config.toml
norm_place = "pre"
rope_theta = 14600.0
tie_word_embeddings = true
init_std_o = 0.0
init_std_up = 0.0421
optimizer = "adamw"
beta1 = 0.9
beta2 = 0.99
weight_decay = 0.16
lr_head = 0.00598
max_steps = 7054
Each number is 50 + 10 x the weight over its row's rms, rounded and kept within 0 to 99. Layers, rows and columns count from 0. The size before them is the row's rms in percent of the matrix's.

# layer 13 attention key, 256x256, rms 0.0798, rows 120-146, columns 0-255
098:37 64 68 64 42 68 35 54 52 39 35 30 62 59 43 54 46 55 49 60 62 35 33 50 39 41 52 44 48 36 48 58 55 47 41 62 32 29 48 65 54 56 41 78 44 45 63 42 34 44 55 61 49 51 40 51 37 52 53 27 48 44 50 55 48 44 48 73 40 35 42 52 56 56 42 47 62 58 49 67 49 55 53 50 67 40 43 40 37 50 43 36 58 51 52 52 57 55 47 61 43 53 47 36 58 46 54 62 43 35 47 58 34 61 65 68 32 48 59 57 35 56 60 57 54 50 73 57 41 42 62 57 46 68 46 43 45 45 65 39 39 56 38 51 69 57 53 55 50 57 43 51 51 47 36 46 52 54 45 54 68 48 47 47 48 48 59 39 52 39 50 33 56 63 45 71 54 47 54 47 38 50 52 58 56 25 48 54 48 42 42 56 53 61 39 49 41 51 59 32 46 58 52 39 38 68 55 48 47 47 49 44 54 57 54 50 64 69 46 35 56 41 41 67 31 44 59 46 39 49 57 34 43 69 58 39 41 70 67 39 63 48 41 53 42 59 55 34 40 47 39 53 64 72 41 53
095:63 36 37 48 48 38 49 34 34 51 52 21 52 46 39 49 48 50 31 47 51 55 54 56 48 50 68 61 51 42 58 45 43 52 53 40 30 46 54 66 64 26 54 43 54 34 55 67 55 52 61 59 63 62 45 66 58 60 42 67 47 51 48 47 62 62 50 47 63 50 38 59 49 53 42 42 58 52 49 32 55 58 44 53 43 49 45 58 31 40 64 64 53 45 41 49 42 48 58 46 49 72 45 50 50 34 51 42 51 57 58 55 57 46 52 58 66 48 65 54 59 56 36 46 46 64 49 71 54 47 59 45 59 58 82 55 47 45 51 28 46 39 59 32 57 56 42 48 54 44 60 39 52 38 57 53 69 43 38 51 38 38 40 65 51 50 52 49 38 49 53 50 50 45 48 36 33 42 48 67 46 46 52 54 58 44 64 51 69 36 37 49 42 54 47 54 57 53 59 47 44 53 53 33 47 61 55 45 68 45 47 55 42 47 61 55 53 60 27 73 53 40 39 53 41 41 46 71 48 50 45 52 48 44 47 87 38 61 56 50 60 54 52 38 57 71 48 49 68 47 38 54 33 67 39 62
098:61 55 56 44 35 47 55 45 47 44 59 56 44 49 38 48 35 60 58 38 35 53 27 48 43 62 52 51 50 31 56 47 46 54 39 50 73 33 50 42 49 71 46 55 51 44 56 56 69 66 72 26 43 65 40 58 41 62 42 57 49 50 48 62 63 48 70 28 57 47 60 47 26 66 52 52 48 28 44 65 68 48 61 61 53 65 43 55 55 48 50 38 55 53 49 42 48 45 52 46 55 50 50 27 42 46 54 48 41 58 49 53 50 45 49 52 58 16 37 50 57 49 46 61 50 62 47 62 53 64 40 55 65 62 58 52 58 43 37 35 41 44 50 41 42 58 49 33 42 54 46 41 38 42 53 47 51 53 50 37 33 56 56 49 42 49 42 71 52 61 68 59 41 45 44 57 73 41 40 39 47 52 49 50 30 43 42 47 48 52 39 46 71 57 41 64 68 49 44 50 32 55 42 48 63 52 54 50 56 50 63 42 61 52 50 62 48 36 32 35 51 63 35 38 31 61 58 44 55 47 43 68 47 59 39 50 50 48 51 43 48 37 47 71 58 47 60 55 52 56 47 57 65 42 53 35
090:44 55 36 56 60 70 49 51 57 44 47 49 51 62 45 41 68 52 43 46 64 47 59 64 61 46 48 56 41 38 57 35 37 54 62 60 30 60 48 57 46 42 51 64 68 47 39 42 42 36 30 50 42 70 46 48 51 75 51 49 39 44 57 47 45 38 58 38 38 63 33 49 43 66 49 44 59 58 67 42 48 32 67 68 49 42 66 58 55 59 60 54 39 64 58 56 55 41 50 47 53 36 34 36 63 48 60 47 48 59 67 60 44 37 48 32 49 46 67 54 51 49 44 45 42 51 36 49 81 50 52 53 47 69 35 41 53 33 48 57 60 46 44 53 51 41 42 46 55 49 41 50 55 52 49 43 48 41 53 45 54 62 43 43 54 42 52 57 54 48 59 35 32 44 55 46 42 47 52 45 48 59 54 42 43 65 52 60 42 31 49 46 43 76 40 65 57 46 58 51 44 34 63 28 55 35 34 31 38 39 46 33 68 45 39 56 46 53 52 59 40 26 67 41 51 33 68 57 63 58 55 42 56 43 50 58 49 48 61 49 63 41 55 43 64 55 42 33 45 50 64 44 40 42 42 51
092:59 52 55 70 40 51 45 64 55 33 48 37 49 52 66 49 40 34 47 50 34 34 59 29 33 48 32 50 50 61 44 53 69 40 32 38 60 38 56 52 42 47 53 44 52 54 38 40 53 48 50 66 64 34 55 49 55 45 46 42 37 47 48 51 39 41 55 52 43 50 58 44 54 42 57 52 62 58 45 64 43 54 37 44 55 56 43 38 41 59 62 56 48 41 53 46 48 29 37 38 46 44 56 43 41 48 71 57 50 60 46 37 57 53 50 51 46 49 36 38 54 52 58 54 51 44 60 55 45 43 50 39 56 54 40 28 56 62 55 29 70 60 60 70 50 53 55 67 50 44 40 44 61 49 53 42 35 60 53 58 60 43 55 34 47 39 48 31 55 22 44 52 58 42 44 56 62 33 52 51 57 37 47 40 64 45 47 58 31 53 41 54 57 42 47 32 47 68 47 37 50 33 49 55 52 74 53 41 46 51 64 56 46 57 69 36 60 58 47 61 52 66 45 44 52 41 39 51 36 71 48 47 26 47 70 42 39 36 47 36 67 63 41 57 40 52 48 35 29 69 49 56 45 40 45 48
088:42 64 51 44 46 44 42 47 43 67 55 52 56 55 55 41 24 70 55 43 68 49 72 58 24 65 32 36 43 50 61 55 50 46 52 52 39 53 58 48 46 46 37 61 60 41 58 45 43 57 31 57 39 70 49 45 49 61 43 49 33 48 57 43 37 47 57 51 59 37 57 54 72 36 60 26 56 34 35 28 39 38 52 38 53 45 53 55 48 35 38 54 78 55 40 41 40 47 48 74 64 61 55 71 43 56 58 50 59 34 42 44 46 38 44 52 59 57 58 48 52 36 49 46 37 40 51 40 51 57 46 32 44 40 53 54 47 32 44 38 43 50 44 38 60 48 59 42 34 49 36 36 53 55 57 58 44 59 49 55 50 52 44 41 47 44 50 51 47 43 43 61 40 61 74 38 61 71 32 44 44 79 56 56 50 64 41 48 55 59 38 64 56 46 51 43 53 50 44 50 36 45 56 59 55 34 54 50 34 52 46 47 47 48 50 49 47 47 52 57 46 42 63 62 55 52 58 52 48 62 51 44 56 57 45 51 56 32 52 53 29 52 62 62 69 61 53 63 34 59 54 52 62 58 39 41
097:58 56 51 51 46 65 47 58 57 34 50 44 54 40 63 50 44 29 48 47 49 56 49 18 52 51 27 53 57 53 56 54 54 64 48 45 51 43 62 50 46 54 43 58 35 48 49 60 39 55 52 50 59 40 46 36 29 38 47 51 57 40 49 61 44 49 46 50 46 51 70 60 63 53 57 53 65 62 50 62 64 55 33 44 43 55 34 29 44 72 59 58 42 44 43 51 54 36 45 61 53 29 57 46 45 59 61 54 39 61 47 47 65 58 64 58 45 70 50 43 56 52 54 46 56 56 56 56 41 56 49 58 51 46 38 41 47 53 63 49 65 74 46 58 46 70 39 35 59 42 42 41 66 49 51 51 33 59 65 48 46 58 64 36 34 42 47 52 54 61 62 57 52 50 41 50 63 31 44 59 50 26 48 42 45 45 44 37 49 41 51 65 37 49 32 42 59 56 68 49 53 43 27 49 67 53 39 42 45 70 56 54 68 64 63 33 46 57 52 66 54 57 48 67 53 65 38 41 64 62 44 27 50 63 47 48 42 48 47 48 64 63 52 33 46 42 66 57 48 49 50 57 42 52 31 63
086:41 61 37 37 59 63 53 53 33 42 45 42 39 57 33 49 32 61 58 58 49 45 53 76 40 54 58 38 52 26 55 40 42 56 54 60 49 49 43 62 49 36 56 47 53 45 61 55 59 62 38 50 42 74 45 59 48 71 41 66 39 74 42 66 42 55 58 57 52 68 51 55 52 49 48 51 41 44 56 44 53 49 58 63 56 48 49 61 52 38 44 61 49 41 57 51 46 58 55 38 46 56 48 50 66 50 38 44 63 46 53 48 51 55 31 43 51 41 54 53 34 45 36 38 59 61 43 53 58 47 62 35 50 54 51 53 45 52 32 53 50 50 49 43 36 67 39 50 42 38 50 30 46 49 50 66 51 49 32 44 39 48 48 64 55 46 47 58 34 39 53 50 37 24 58 48 44 65 56 60 48 70 43 62 28 42 53 52 58 61 42 35 54 46 60 70 43 50 35 56 38 54 62 43 23 36 54 38 55 44 48 40 44 53 36 64 60 52 40 53 42 52 50 40 37 29 66 54 62 31 62 54 49 46 63 76 56 55 58 38 30 49 48 47 54 55 46 49 43 49 66 37 57 48 63 37
125:52 62 51 49 50 48 42 72 55 48 33 49 60 52 64 60 38 37 57 55 50 32 49 10 40 47 39 45 50 53 62 63 64 55 54 50 54 49 51 49 61 48 36 51 57 46 54 43 47 47 59 55 55 41 58 38 52 46 45 53 61 35 48 58 52 48 52 39 57 47 63 50 55 48 55 55 71 54 48 71 58 52 29 46 43 46 27 43 50 81 62 61 46 36 37 41 43 37 56 51 45 43 44 47 51 54 62 61 42 61 70 51 53 65 69 55 38 59 43 44 53 46 64 50 54 50 49 43 40 49 47 53 50 55 40 31 31 54 61 54 57 71 59 61 47 61 41 50 56 49 45 40 58 56 36 36 34 54 70 52 39 51 54 36 36 47 46 50 60 59 50 56 48 54 37 55 41 28 33 51 52 28 57 40 36 53 43 50 33 51 52 64 29 39 46 37 52 60 63 65 49 40 25 47 61 49 36 40 42 63 58 39 52 57 55 31 57 60 50 58 47 40 55 61 65 62 52 35 53 63 53 48 50 56 47 39 42 54 43 57 60 63 55 51 39 40 49 55 33 58 40 61 52 57 29 49
079:60 52 55 50 36 51 56 42 45 54 43 55 57 52 37 45 58 70 49 34 56 51 52 69 59 68 65 43 60 33 37 46 38 53 38 50 38 59 43 32 46 40 53 61 50 54 48 47 38 51 48 29 40 64 36 73 49 57 52 47 38 65 59 42 55 53 51 44 48 59 44 47 36 34 47 59 34 56 39 41 53 57 75 55 36 39 63 51 58 37 56 54 52 58 61 56 45 60 55 60 46 68 56 70 47 35 45 29 54 57 44 42 45 39 37 54 58 41 56 62 55 54 53 33 39 51 54 58 71 42 55 58 56 66 47 60 68 49 39 43 50 35 56 53 53 44 68 39 44 47 59 66 33 54 51 54 59 59 40 61 57 51 48 61 49 55 45 61 41 35 47 43 53 43 52 56 44 58 70 51 53 71 57 61 47 40 48 52 58 44 63 48 54 53 51 62 43 37 37 27 48 66 74 64 32 60 66 53 63 47 50 38 29 35 63 62 54 50 65 49 53 38 51 45 37 52 51 60 50 33 47 43 38 44 67 48 36 51 58 52 44 39 34 51 62 64 41 56 52 39 41 37 46 62 48 48
076:63 52 47 59 37 48 52 40 46 61 46 54 54 46 41 45 63 67 45 26 51 62 56 74 58 76 62 46 60 37 48 45 35 47 35 46 38 60 47 43 41 45 52 58 51 59 36 49 41 50 48 38 36 61 35 69 49 61 52 51 33 57 55 39 63 56 51 48 55 52 45 41 36 33 46 47 36 54 35 37 54 48 73 48 45 44 66 59 47 34 53 49 51 61 56 57 50 56 56 51 48 63 50 62 53 40 56 25 55 45 44 46 35 35 41 47 58 40 43 56 59 53 48 37 47 43 55 70 66 46 54 66 55 63 53 66 70 50 38 44 59 32 54 48 55 50 71 45 41 52 61 65 43 47 58 45 58 52 40 60 56 49 48 64 42 55 48 58 37 41 49 44 50 41 61 48 47 66 67 56 43 72 55 63 49 45 52 55 62 45 49 50 64 48 53 69 48 39 26 23 58 63 67 64 37 56 58 58 64 44 52 49 39 40 64 63 46 45 62 39 58 41 43 39 35 49 56 55 47 37 52 53 49 43 64 52 45 47 59 47 39 34 36 48 68 67 42 53 52 39 44 29 45 58 49 54
095:50 43 48 50 51 52 65 32 45 51 66 54 36 48 32 40 58 60 42 47 52 71 52 86 60 57 54 56 52 49 35 33 38 40 42 48 48 51 52 54 39 49 66 53 48 49 46 54 47 57 43 49 41 58 45 56 53 52 55 47 40 67 45 38 49 50 48 66 54 52 35 53 46 53 47 44 24 40 55 26 44 39 65 52 55 59 74 59 48 17 35 36 54 62 58 60 55 63 40 57 47 57 54 45 57 46 39 43 53 42 34 48 51 44 29 45 64 40 51 50 45 57 38 51 47 50 49 52 65 55 62 47 49 42 60 70 60 49 41 44 45 22 42 48 49 38 59 54 45 57 52 61 45 41 64 60 58 45 33 54 58 52 41 52 63 52 47 55 38 44 55 43 53 51 55 49 50 73 60 46 46 80 43 66 68 44 56 52 63 56 48 40 69 56 52 57 45 38 37 43 53 62 69 52 41 45 67 61 60 34 43 60 52 46 47 68 40 44 50 44 57 60 49 38 35 36 61 63 51 39 44 55 51 51 48 60 50 43 57 39 34 36 49 50 61 60 49 51 67 42 59 41 49 45 70 49
071:65 53 38 39 52 44 39 60 43 50 47 47 69 21 42 62 48 55 48 41 49 47 53 51 59 61 62 32 46 43 53 41 48 58 27 37 45 56 44 50 50 50 45 56 61 49 42 39 51 47 57 32 49 53 49 58 51 63 45 60 48 50 66 46 61 55 39 39 54 48 62 26 40 36 62 47 50 81 63 53 54 69 49 55 30 46 40 52 58 53 72 73 50 49 50 44 41 48 54 52 66 59 42 70 54 53 48 48 49 49 50 42 39 45 61 34 63 45 44 64 54 60 56 48 54 48 62 47 66 50 39 58 54 49 44 45 52 43 52 47 59 50 49 48 54 55 61 64 55 62 53 36 40 70 56 42 48 55 62 67 35 43 47 59 43 50 57 33 45 44 48 40 62 34 62 61 31 51 52 43 44 55 66 53 51 43 40 50 44 54 42 54 62 53 56 42 75 42 58 44 49 36 71 61 56 39 56 56 67 40 61 37 48 43 70 40 58 49 59 37 51 20 49 45 47 63 43 55 36 38 54 44 31 42 55 54 46 53 57 54 38 42 31 71 69 42 41 50 61 51 47 56 68 57 46 65
090:58 47 46 54 50 44 65 43 38 50 62 56 39 52 35 50 61 67 42 46 54 63 53 94 52 59 56 45 57 45 41 47 31 50 49 59 48 52 55 54 36 47 57 45 44 46 51 56 45 61 46 46 33 65 37 60 44 46 53 52 40 67 45 33 59 44 56 62 62 48 41 44 40 41 43 48 25 39 46 29 49 46 68 57 53 54 67 64 48 28 34 32 54 54 66 60 57 63 43 60 48 64 59 61 65 41 44 42 54 46 38 41 49 35 34 50 58 46 50 43 50 61 45 40 50 48 49 54 60 51 70 51 54 49 60 63 63 49 38 40 47 21 47 49 48 42 60 51 41 48 51 61 50 46 57 61 61 46 35 64 58 50 51 55 52 49 50 56 39 45 44 52 52 47 60 47 37 69 57 51 40 74 50 61 62 59 57 58 66 55 44 49 58 56 56 63 42 52 31 41 45 65 69 56 25 44 64 65 54 35 49 53 53 42 53 68 44 42 55 53 60 58 44 37 38 48 63 67 57 33 47 50 58 54 54 51 51 46 59 41 30 45 41 44 63 60 44 56 65 40 61 33 58 52 54 49
084:47 52 53 51 51 54 28 57 58 47 34 40 57 40 58 56 41 34 55 62 51 38 47 10 44 44 39 63 49 55 47 59 59 43 50 42 57 41 46 56 60 55 42 60 56 53 38 47 55 34 56 57 62 36 54 51 50 51 44 57 55 32 52 68 42 52 45 42 40 44 73 53 56 56 51 48 73 54 48 70 52 53 31 48 44 42 34 39 64 77 69 63 47 41 45 42 47 35 60 45 49 46 43 39 40 54 53 49 42 51 64 57 58 60 70 47 31 53 48 51 50 47 63 54 51 48 52 45 39 50 31 51 48 45 43 33 44 49 65 54 60 73 60 60 57 64 39 53 57 54 45 43 45 62 44 35 45 51 68 47 41 58 59 38 37 50 57 49 64 53 49 55 44 59 47 51 51 26 36 61 53 31 59 38 38 47 38 45 37 49 50 58 36 48 48 41 60 65 65 58 46 32 29 47 70 50 44 35 45 62 60 42 61 55 50 32 57 55 48 52 39 37 59 63 62 63 36 37 48 69 49 53 47 48 53 49 50 50 50 60 63 69 49 46 40 43 52 36 40 59 44 66 46 52 41 56
073:61 60 44 52 38 41 58 46 43 52 47 56 52 31 38 50 64 55 48 38 67 61 58 69 59 64 57 42 61 32 45 42 42 60 42 45 59 64 48 40 31 41 46 52 49 55 52 44 35 71 48 32 48 55 31 69 54 53 54 61 34 59 49 37 59 43 54 52 61 48 46 29 44 41 44 66 39 51 45 30 59 51 65 44 51 46 62 53 48 45 56 60 52 56 55 52 42 55 47 60 59 61 49 58 71 48 56 39 50 50 46 46 35 34 38 55 66 49 43 54 57 42 47 38 60 62 59 59 62 60 56 58 58 57 59 66 57 58 27 41 61 38 51 42 55 56 53 55 47 57 53 48 52 49 60 46 53 46 45 63 38 48 52 56 51 56 52 48 37 32 58 47 62 48 60 54 25 65 55 42 45 67 57 61 42 48 49 69 59 53 45 50 60 55 56 61 44 36 38 33 42 50 73 56 36 45 58 68 65 33 68 49 41 41 61 60 40 48 55 47 52 28 48 56 42 51 42 53 44 28 49 47 49 39 61 50 46 57 58 36 34 36 22 36 64 63 43 63 56 29 57 44 59 57 47 64
076:58 52 44 61 49 50 54 35 38 56 52 41 57 46 43 58 48 65 46 34 66 79 48 77 57 64 67 50 52 41 49 46 33 47 42 47 50 58 24 56 45 40 54 52 37 57 50 49 48 58 52 41 41 58 32 59 60 50 65 56 31 64 54 47 52 50 51 62 54 54 44 42 38 30 51 51 30 53 52 32 58 43 75 60 46 43 66 58 49 40 36 49 48 53 57 73 55 68 52 72 51 56 61 59 65 48 47 44 49 50 49 50 55 39 40 55 65 36 43 44 61 47 35 48 51 50 51 59 58 48 56 57 51 51 58 62 55 45 29 37 62 39 38 50 64 39 54 47 53 45 63 53 46 55 59 47 49 41 43 58 47 34 35 50 51 39 56 51 35 36 48 45 57 35 55 42 44 69 63 53 42 60 66 68 39 52 57 60 63 50 62 38 63 57 55 55 50 39 38 30 42 65 70 62 39 41 49 69 63 42 55 44 46 44 56 58 41 44 65 38 47 35 45 45 41 41 58 42 42 38 55 45 52 47 55 47 47 56 64 43 41 33 37 43 66 69 39 52 59 34 55 38 53 48 54 65
072:47 42 50 57 45 53 67 43 34 62 62 56 47 63 44 51 64 56 51 45 44 60 55 94 54 62 61 51 52 36 50 42 35 58 51 54 47 46 55 47 30 49 54 42 39 51 50 51 36 48 50 57 40 50 40 62 47 51 59 47 53 69 50 34 52 50 60 73 56 60 27 61 39 55 48 57 27 44 57 24 52 51 67 51 57 68 68 60 44 31 44 37 61 56 55 55 54 60 53 51 52 52 54 58 51 51 53 48 62 45 33 40 34 45 17 48 56 47 50 47 54 58 51 58 42 40 45 60 70 52 60 35 36 52 65 61 51 50 45 51 41 24 44 47 43 34 72 48 45 59 60 52 60 47 53 52 62 58 30 57 66 47 43 67 65 43 59 56 44 43 53 50 47 51 58 49 57 63 57 52 45 67 48 62 59 56 63 50 63 59 66 46 46 46 56 57 33 43 35 43 58 65 72 62 47 42 48 57 44 36 44 48 41 43 50 66 48 52 56 51 64 64 48 38 37 41 58 68 51 37 41 51 63 53 55 52 52 46 45 43 36 38 51 47 58 59 48 57 52 55 54 37 56 48 57 40
094:33 51 50 49 63 56 34 56 48 30 68 38 46 59 49 53 54 41 56 66 32 30 56 51 43 41 52 51 33 65 58 56 58 54 55 73 55 45 46 48 39 48 57 72 43 32 46 61 50 26 47 56 63 41 58 49 38 49 48 47 40 40 37 45 51 57 51 63 68 52 53 69 57 68 58 39 61 54 61 64 52 49 32 56 64 74 34 50 50 52 55 53 52 38 53 37 55 48 59 30 50 32 50 43 41 39 60 65 59 45 55 50 40 64 52 38 47 73 60 49 46 53 56 63 43 40 30 46 43 39 42 51 42 45 29 42 56 46 61 41 44 62 52 46 37 63 54 52 47 60 54 33 40 61 44 44 58 61 61 45 58 58 57 56 63 62 58 37 59 71 44 44 45 50 50 59 66 34 48 51 56 43 41 60 57 46 45 27 46 42 51 66 46 48 44 42 55 51 46 60 54 46 51 49 43 58 43 32 41 53 38 53 54 76 42 40 64 49 33 48 39 57 54 64 48 61 48 46 51 54 47 63 40 34 64 49 48 56 42 48 56 61 65 54 52 35 58 30 32 60 51 51 38 45 55 39
076:44 61 48 45 57 47 29 57 58 50 38 48 54 33 66 46 37 38 55 65 53 29 38 15 57 36 36 52 45 48 59 63 57 48 40 43 55 38 54 49 67 49 39 64 50 50 45 52 48 50 46 49 62 40 46 39 41 49 39 53 69 43 57 60 42 49 41 44 42 45 69 62 65 57 42 40 66 48 31 63 63 64 29 48 45 38 39 23 61 70 49 61 39 45 54 44 47 41 49 49 54 41 42 44 55 40 47 48 35 54 73 57 52 51 60 55 39 61 56 46 37 44 54 60 59 51 46 40 49 36 33 46 57 44 42 25 40 53 59 47 64 72 47 56 52 59 41 51 56 34 47 55 41 49 50 34 57 52 56 47 47 49 62 41 45 48 44 46 49 69 45 59 39 62 41 48 50 36 27 47 63 29 53 38 54 57 38 60 25 43 44 63 47 46 56 32 66 64 67 49 36 35 26 44 57 45 54 42 42 60 59 36 56 56 43 37 59 45 49 56 45 45 53 62 59 47 39 41 55 56 57 36 43 51 50 51 52 61 48 57 62 61 49 43 40 42 50 44 47 54 51 59 56 54 41 54
114:41 59 51 65 52 54 62 53 51 54 46 60 45 46 56 48 44 40 47 39 62 62 65 48 58 64 57 48 40 60 37 47 48 49 40 31 47 50 49 50 60 69 52 50 30 59 55 52 46 48 49 66 45 44 54 46 38 53 65 60 36 40 61 66 43 61 56 52 41 60 55 58 69 66 32 66 35 68 66 59 61 45 58 56 48 47 58 65 43 58 50 64 56 60 55 55 64 32 56 70 52 47 54 64 63 49 47 56 48 46 46 64 47 69 47 54 46 38 26 43 38 47 34 46 38 43 57 42 61 51 46 60 54 34 70 57 50 39 48 54 41 50 47 42 47 47 50 77 63 58 48 36 58 40 32 39 57 54 48 63 46 34 42 57 36 36 40 38 42 53 63 37 75 45 59 43 58 38 56 43 50 55 55 44 36 54 55 57 48 56 72 48 47 56 51 46 65 36 45 46 34 62 52 52 54 35 54 49 51 50 62 66 57 67 56 46 57 40 41 42 53 36 47 43 34 48 58 36 47 46 20 52 40 51 54 56 61 43 40 58 38 42 50 53 40 43 53 51 71 61 31 44 74 59 58 55
105:35 53 36 40 41 51 51 29 67 46 59 49 48 59 41 67 57 49 55 21 52 42 68 56 37 51 59 55 56 60 44 52 60 54 46 67 40 65 50 49 54 73 55 48 55 34 33 55 59 31 47 42 40 58 51 61 51 55 42 44 63 55 38 62 43 64 41 67 34 46 60 52 45 47 75 37 59 61 46 58 51 57 58 44 54 70 53 44 45 53 57 38 55 33 36 56 48 44 61 48 55 45 54 55 47 49 36 37 86 35 45 32 51 66 46 43 51 48 38 42 43 51 55 54 42 27 43 41 60 45 53 52 56 60 42 49 45 48 50 55 49 25 51 48 53 50 61 49 57 61 66 59 40 67 55 54 39 41 44 51 40 55 50 45 46 51 46 53 60 48 65 37 50 50 54 37 53 57 57 48 22 50 61 56 54 42 52 60 36 44 57 32 42 48 49 56 48 55 48 45 47 61 53 68 55 52 43 36 47 46 39 39 46 54 50 64 53 56 63 90 51 48 53 55 58 47 55 60 38 50 69 59 64 63 54 60 49 41 44 63 56 55 53 55 53 62 61 46 36 71 46 34 39 57 61 48
092:52 52 67 58 62 46 52 63 50 46 36 50 49 52 51 38 73 58 51 42 63 46 51 35 58 47 39 59 49 54 44 46 50 36 66 67 49 40 52 49 62 74 56 44 56 54 41 40 44 52 44 66 42 56 69 48 62 50 46 54 66 51 44 46 47 56 58 33 51 42 49 52 71 58 33 42 68 45 29 56 58 51 30 43 69 31 41 51 57 52 63 54 69 66 47 40 49 23 41 31 43 72 52 44 36 66 33 44 35 66 60 60 55 48 62 52 40 65 64 47 49 47 59 41 46 58 39 48 38 50 52 61 51 33 56 48 50 55 54 50 30 61 50 55 50 51 49 44 58 65 48 39 54 35 47 54 53 40 60 37 47 52 70 50 42 58 42 53 40 51 48 55 60 49 41 53 67 37 49 50 42 51 25 45 64 41 67 48 40 58 51 58 57 54 31 44 56 59 51 63 61 39 38 49 57 52 64 37 39 72 34 49 37 46 54 40 44 39 44 46 53 56 62 47 59 68 48 37 43 43 55 50 46 46 35 57 55 49 56 55 65 54 60 64 40 43 58 47 53 63 44 61 29 35 56 53
098:31 62 43 46 54 60 46 62 34 44 51 34 44 39 52 54 45 56 54 50 55 53 35 28 54 40 52 55 36 62 81 55 51 43 53 41 38 45 52 53 53 44 44 47 49 33 58 39 44 61 61 45 48 48 64 48 59 60 62 48 38 46 61 73 53 61 56 62 47 47 70 44 50 57 40 65 53 51 58 36 71 51 45 61 46 53 54 41 55 44 42 57 45 35 47 45 58 26 50 62 47 47 70 44 58 37 48 61 47 37 63 71 47 49 58 43 47 41 56 54 52 66 43 55 49 64 39 48 33 38 39 56 40 39 41 41 47 34 49 55 50 67 52 59 73 68 48 40 64 55 45 39 44 66 40 60 56 42 64 45 50 51 42 46 48 48 68 25 54 56 32 33 61 61 53 40 54 31 64 48 54 51 61 38 29 62 52 49 30 52 56 47 66 40 58 35 48 67 61 48 45 52 53 55 49 46 55 53 52 58 56 50 54 56 57 52 41 46 45 52 31 47 46 61 39 55 53 42 44 55 70 45 40 46 43 37 47 59 57 66 56 53 59 49 61 38 34 23 50 47 73 57 52 39 49 66
080:47 32 57 42 60 50 42 60 61 45 34 50 38 39 44 55 36 55 54 67 58 49 47 15 55 40 50 61 34 62 49 51 62 40 44 40 57 41 53 67 67 47 31 49 63 42 45 41 68 58 44 55 60 36 54 31 56 45 60 56 59 35 52 71 49 49 46 46 46 34 72 52 55 56 45 40 53 42 53 55 62 56 42 34 51 35 46 39 55 69 53 58 39 38 38 47 39 62 57 55 63 49 52 56 46 34 47 56 35 41 65 51 54 53 63 41 55 61 67 61 57 60 40 55 41 61 52 55 52 48 26 40 38 51 64 22 42 58 54 49 54 38 52 60 63 51 47 49 69 46 39 42 46 53 31 58 30 48 64 58 47 42 46 45 46 42 51 56 48 53 48 55 53 56 50 40 48 53 43 45 46 41 45 50 27 51 39 51 20 57 58 48 55 45 53 52 60 74 72 55 38 45 26 45 69 54 56 39 46 41 63 62 49 70 69 37 56 43 40 52 35 47 56 59 48 52 47 54 61 47 59 50 53 61 40 56 58 64 45 51 48 55 57 42 58 44 50 45 50 66 57 57 51 48 46 59
101:60 48 49 60 50 49 57 54 30 64 49 62 60 47 34 43 54 36 51 39 58 67 52 57 59 57 65 53 44 49 52 38 51 60 46 33 57 73 30 54 37 37 66 45 40 51 43 38 54 76 37 55 34 58 46 35 55 41 64 49 29 49 38 44 64 54 54 47 66 37 56 27 42 44 44 62 33 49 59 45 42 37 62 56 52 45 61 57 52 39 46 57 39 49 66 82 47 61 45 51 43 51 65 37 46 40 44 47 41 61 36 52 56 50 54 61 72 35 55 50 53 54 32 63 52 59 48 60 61 62 50 55 55 42 49 47 64 34 28 44 57 41 39 39 65 38 52 49 54 67 56 50 55 42 57 44 51 43 62 51 37 40 47 48 55 43 46 39 44 51 42 47 55 46 49 54 34 60 52 28 52 58 66 57 55 60 55 64 56 60 59 39 49 52 63 40 50 46 44 34 66 62 54 41 50 50 48 54 65 40 55 57 58 35 50 50 41 39 49 44 42 64 35 45 52 48 54 59 47 48 56 57 41 45 49 28 48 61 52 40 41 32 61 29 61 51 48 55 67 26 48 48 47 44 44 68
104:54 54 26 44 50 41 65 45 35 51 62 56 53 68 40 55 49 32 45 62 58 55 29 43 40 44 56 28 50 50 33 41 51 71 46 52 64 48 46 54 47 59 45 46 44 53 38 66 36 51 49 36 61 50 46 54 61 60 65 57 39 51 43 44 57 50 50 58 48 46 29 46 47 41 48 38 34 55 50 43 55 46 43 57 45 47 67 38 38 47 40 51 58 48 49 63 40 45 48 64 24 47 47 61 65 36 56 46 54 59 57 53 44 54 30 44 60 43 53 55 49 44 51 60 49 58 61 53 65 54 52 39 64 56 55 70 45 55 45 48 54 51 43 59 53 32 63 67 56 38 53 57 50 48 54 62 47 39 26 61 42 45 54 44 59 61 53 36 41 27 49 45 43 67 42 50 33 50 59 42 46 59 45 62 49 65 53 55 46 56 59 35 43 74 61 33 48 44 61 52 60 73 53 55 61 46 55 57 65 39 41 56 60 56 66 64 59 45 43 60 70 56 73 44 55 38 58 70 30 56 59 37 55 55 47 38 49 56 45 45 44 45 36 34 60 51 46 66 61 36 75 43 63 53 47 49